config.yaml
n_layer: 16
d_model: 64
n_head: 2
n_kv_head: 2
head_dim: 64
d_mlp: 256
vocab_size: 8192
activation: "squared_relu"
norm: "rmsnorm"
norm_place: "pre"
norm_eps: 1e-07
positions: "rope"
rope_base: 1020.0
rope_fraction: 0.5
qk_norm: true
attn_scale: 0.168
bias: "none"
tie_embeddings: false
parallel_block: false
extras: ["gated attention", "exclusive self-attention", "value embeddings", "a smear gate"]
init: "normal"
init_std_qkv: 0.0512
init_std_o: 0.0064
init_std_up: 0.0512
init_std_down: 0.00453
optimizer: "muon_variant"
lr: 0.00713
weight_decay: 0.032
lr_head: 0.0084
grad_clip: 1.0
warmup_steps: 0
schedule: "wsd"
decay_fraction: 0.662
decay_shape: "cos"
final_lr_fraction: 0.1
batch_tokens: 16384
seq_len: 1024
doc_mask: true
train_tokens: 131300000
steps: 8014
dataset: "wikipedia_en"
Each number is 500 + 50 x the weight over the matrix's rms, rounded and kept within 0 to 999. Layers, rows and columns count from 0. Numbers have three digits each.

# layer 10 MLP down (transposed), 256x64, rms 0.1, rows 49-70, columns 0-63
514431527470503633438550530496508476469491508489454525472629443531506420480369497456435550503561550455429475489566474584499487478466466593542348515426603443495482444422573535440535497557493426
593606517470632441461524583563489492437412483538500433483465435411507502564506496417484495461554491408530550444518468476435524506513471455540394427509492459540437517564482402542453507654463511
393511561535558553498477511468468478552482566526492456499503501484495560477395489420505456502524489453525522603484524453480561475490506502462492536511494456372558455501456526459533457499491514
522543436492524503549476445521504553507576623524539487456386490438524521429487526503546483394522495422471479547547496560434547529485495505450528490463423578483436484534409486489485467443468516
517512504507479466485475488479543578476427530492597408448458565493444541482548506492572632497539472440613540530533530557476484553470496538461515450536496462421541461483466474425446596608488549
490443534609461602532523591541433544516461544523497474465434601504495518473489506457489516525542617545471434540574482528615453531519555523503437464518488446498506496540547570589463529609506453
514505502545476551560451543531484398586500498553456499521514533511420521590567497562530480453445477545545495546499538430440502421549497532489455397597436517535546541484443573535543534530465535
553498544445457496517455544532581483447423501545540447466505489560566511508450545504514439450510448563444336521447539426461525544473405432584512640446608594580510500415531503405504533498414538
533455498573531516521528502523655510496480615494439486522468504521501524561475521432414475487378577465566491450453518587474512467405541519525483533484490462469537488476477472450475492468443449
488509425481593471457479512577570427549479519507617513476406511574531523423516573480583548458450494562534581511447586516473544508452491577462522528550439487535571546471549431493527542515526447
464411487525601503581424462490471472535604498613581512504505483410448483502485426529482586504484573468489488524489498533546383474472453513516467502443495427462572538519457431421528515622533555
510509504564432557497511444499554482472470426546479543539457491484521474572465550405477469472482571545558456426533437511461530450498441556546580483523539528498448469476540578537529519620499478
521375486484511509550558507494423508456554481602583491474474511583511531405554464476522498486495560490440553564422574516437487507477545435581448386538452465491527563461391520516531469451485523
494524499499500494503502476492494494496501504500494520506500499478497499516501498503509493521529516520491496508476494492501502499501496519516495495497497496507502506501495501506495521522502507
485552515498546596524496493493449514626542490420384509499489442526474462483536378490502534497467542497464489622560491446515459520443432477399425475494477547445504520560491496543500501526489492
440506588481515614516522461475520472547466527535427457476575519461599505492513490468479511521412521515558396464576387573572513520539499535484453560464464499474541457464547585481497521509506498
517475549577476508429497407473531421522437534561355591578581551555446447434495447483523536511512528517497515481490494486578552435532482474569521513530440479471552579438522529519478466489463503
588605499642544547477516507459553541556526577377546435534510501468450543439567471532504505532486501487587576516499477529486529520504545542577558489450474587478495522488513437569474478489465515
423537455574477469453490513443504550388404504404538467539491535507491544546485550464445546494559461469425495494460497504469538488494434483508518620483515499543494521461438505512633502460576522
498432509529552497427552516463443511535477424559428496581566606490539397502440449456505500517489521487475501517564445487508495529492489546401478582538496513474559421466439545471492515442506465
453532416428610513567420511556531556389605471451617357434384451445530498467495466487513510517523525458422523539433530536461521534571485528499516409449439465563496528364534465428441411504534525
528464494500498485484478477500501524502505494490500506497506505504525502493500497493498495500466498498484508502520520479505503510502502473505500480499497502483500500507498533491494504497498522
# layer 10 MLP up, 256x64, rms 0.206, rows 50-70, columns 0-63
494562446639471610571406509586531525390345541430521423514533530541568467450477510518599433535507527509371529513443508500459496518493484569518471483562571494452481443565522440487494488473544445
442418469485464581484540403494520479511544430529596550530452481486525462485488636537540541462511491432542463477566441528511478506493532499445452516504378524501454467460579416493436469580486437
434512598449511552486524351473443615475502617475536481567480473395542544465490480490421516549483435502527492532529484516474453475601516523489512587464421487571418472500470426513544503555509511
525456509448451402509486515454521520460505581503523478471626459579451535488500482484576440496474498430532495522535506612556543518529504485484511566526447466478499565493538438578454584539544403
569484547483405502555569526496492482461529509502519483581556431504490557525646528515487524446510471535472475420406538445427472402454513452443590567616610547552501520509503396530505463467511521
522456499573433489493461528503489558521521451443507407444462363474558453485430536512546512492516560537452462444435554528474516577546514496501495503458461432565416481410548478521507496454491538
571377643494521461615547512545460543484532494443494509446509425505611471557556443616567523504518402537486581480510485515442459403508457522553412490530426471488557503573514427509433500529520458
437561579563538519458494530523510544508575563503572471542505566419499470516553526437535495601514432536526538597496538508537519508488511476470403590502537502449418465430549525434508406518527404
584528428503540545517442434476569496438539531495580444562456428557504526458510485583431541518442494465470576623553479488521506518443541547584486551567519533540478554417432424398569528561534535
579506489536434526579491525534595508449571435564471427581540556537496471615472551498455411455553434507507537548451473526466449485495503582518628525572472527467545480641547417547531480508474524
433552506545440523603488470534548452521533549492506499529444503451522465461547513488436536525493468476535533558471513497583414518468509555499543530492425469452441479491597489500415536464507488
554430572512538550491506569509524550540589512493488467583403512544459468428463460540544487465511392505467544515430426522629533521422450498509617542468512419520489486302507501419497560551548472
513497501496500504503498516491502516497496510518515482486500499499503487503503501511488487511501492477496517503497496488498498499502502496498483510501501485511504487497500498502523521498525500
452549469513509469523426440561478480465550450560421481465493485545532479551587530535494548560518542525556453470512562435561551495528628432502539533515495468486429462560475437563452550540513464
418551580493451455555502530497546524490507422502501507469557516455520433489545446523469588541487428500482487499600438546522415535514531528422487495520443497514448505448498401491560442535537417
506469461572504496524511451518461607437420551570500413574484509475497523389445479475561453531612471499529488487536487593533523429547498498547600406548492530578484424486524593459470595412484528
593460520453513486568408530511589552510514495470549479468512495556522503510479396490457474508431523531462540423582546564584413432553576420506541439432506493507511504548393515563549529570517478
529489499504402381401378502459554571476494527521459512497520404520480424484518485490484549515534537470451435522515426508476505606593486485519598534537538523497484462565530474500522495503487546
579397472449510423565460394597445459494523545523565507512537493579458523602550459540499517503485527555509432431482489435500483525463577419463475479513464552466554504397458552516481535553525472
446586496511413512549391478516522516477499499594530615494527537523429445513350510442521597582544514567595560502455481518536460533569532427565491473526521498482598374692425505402522455445530507
515496515481497488498511501501511513489498514519497488501489486485511498502496503496501483510500503491504522493498502504499473508518500485503502500523487498504491487500517497488498527512530500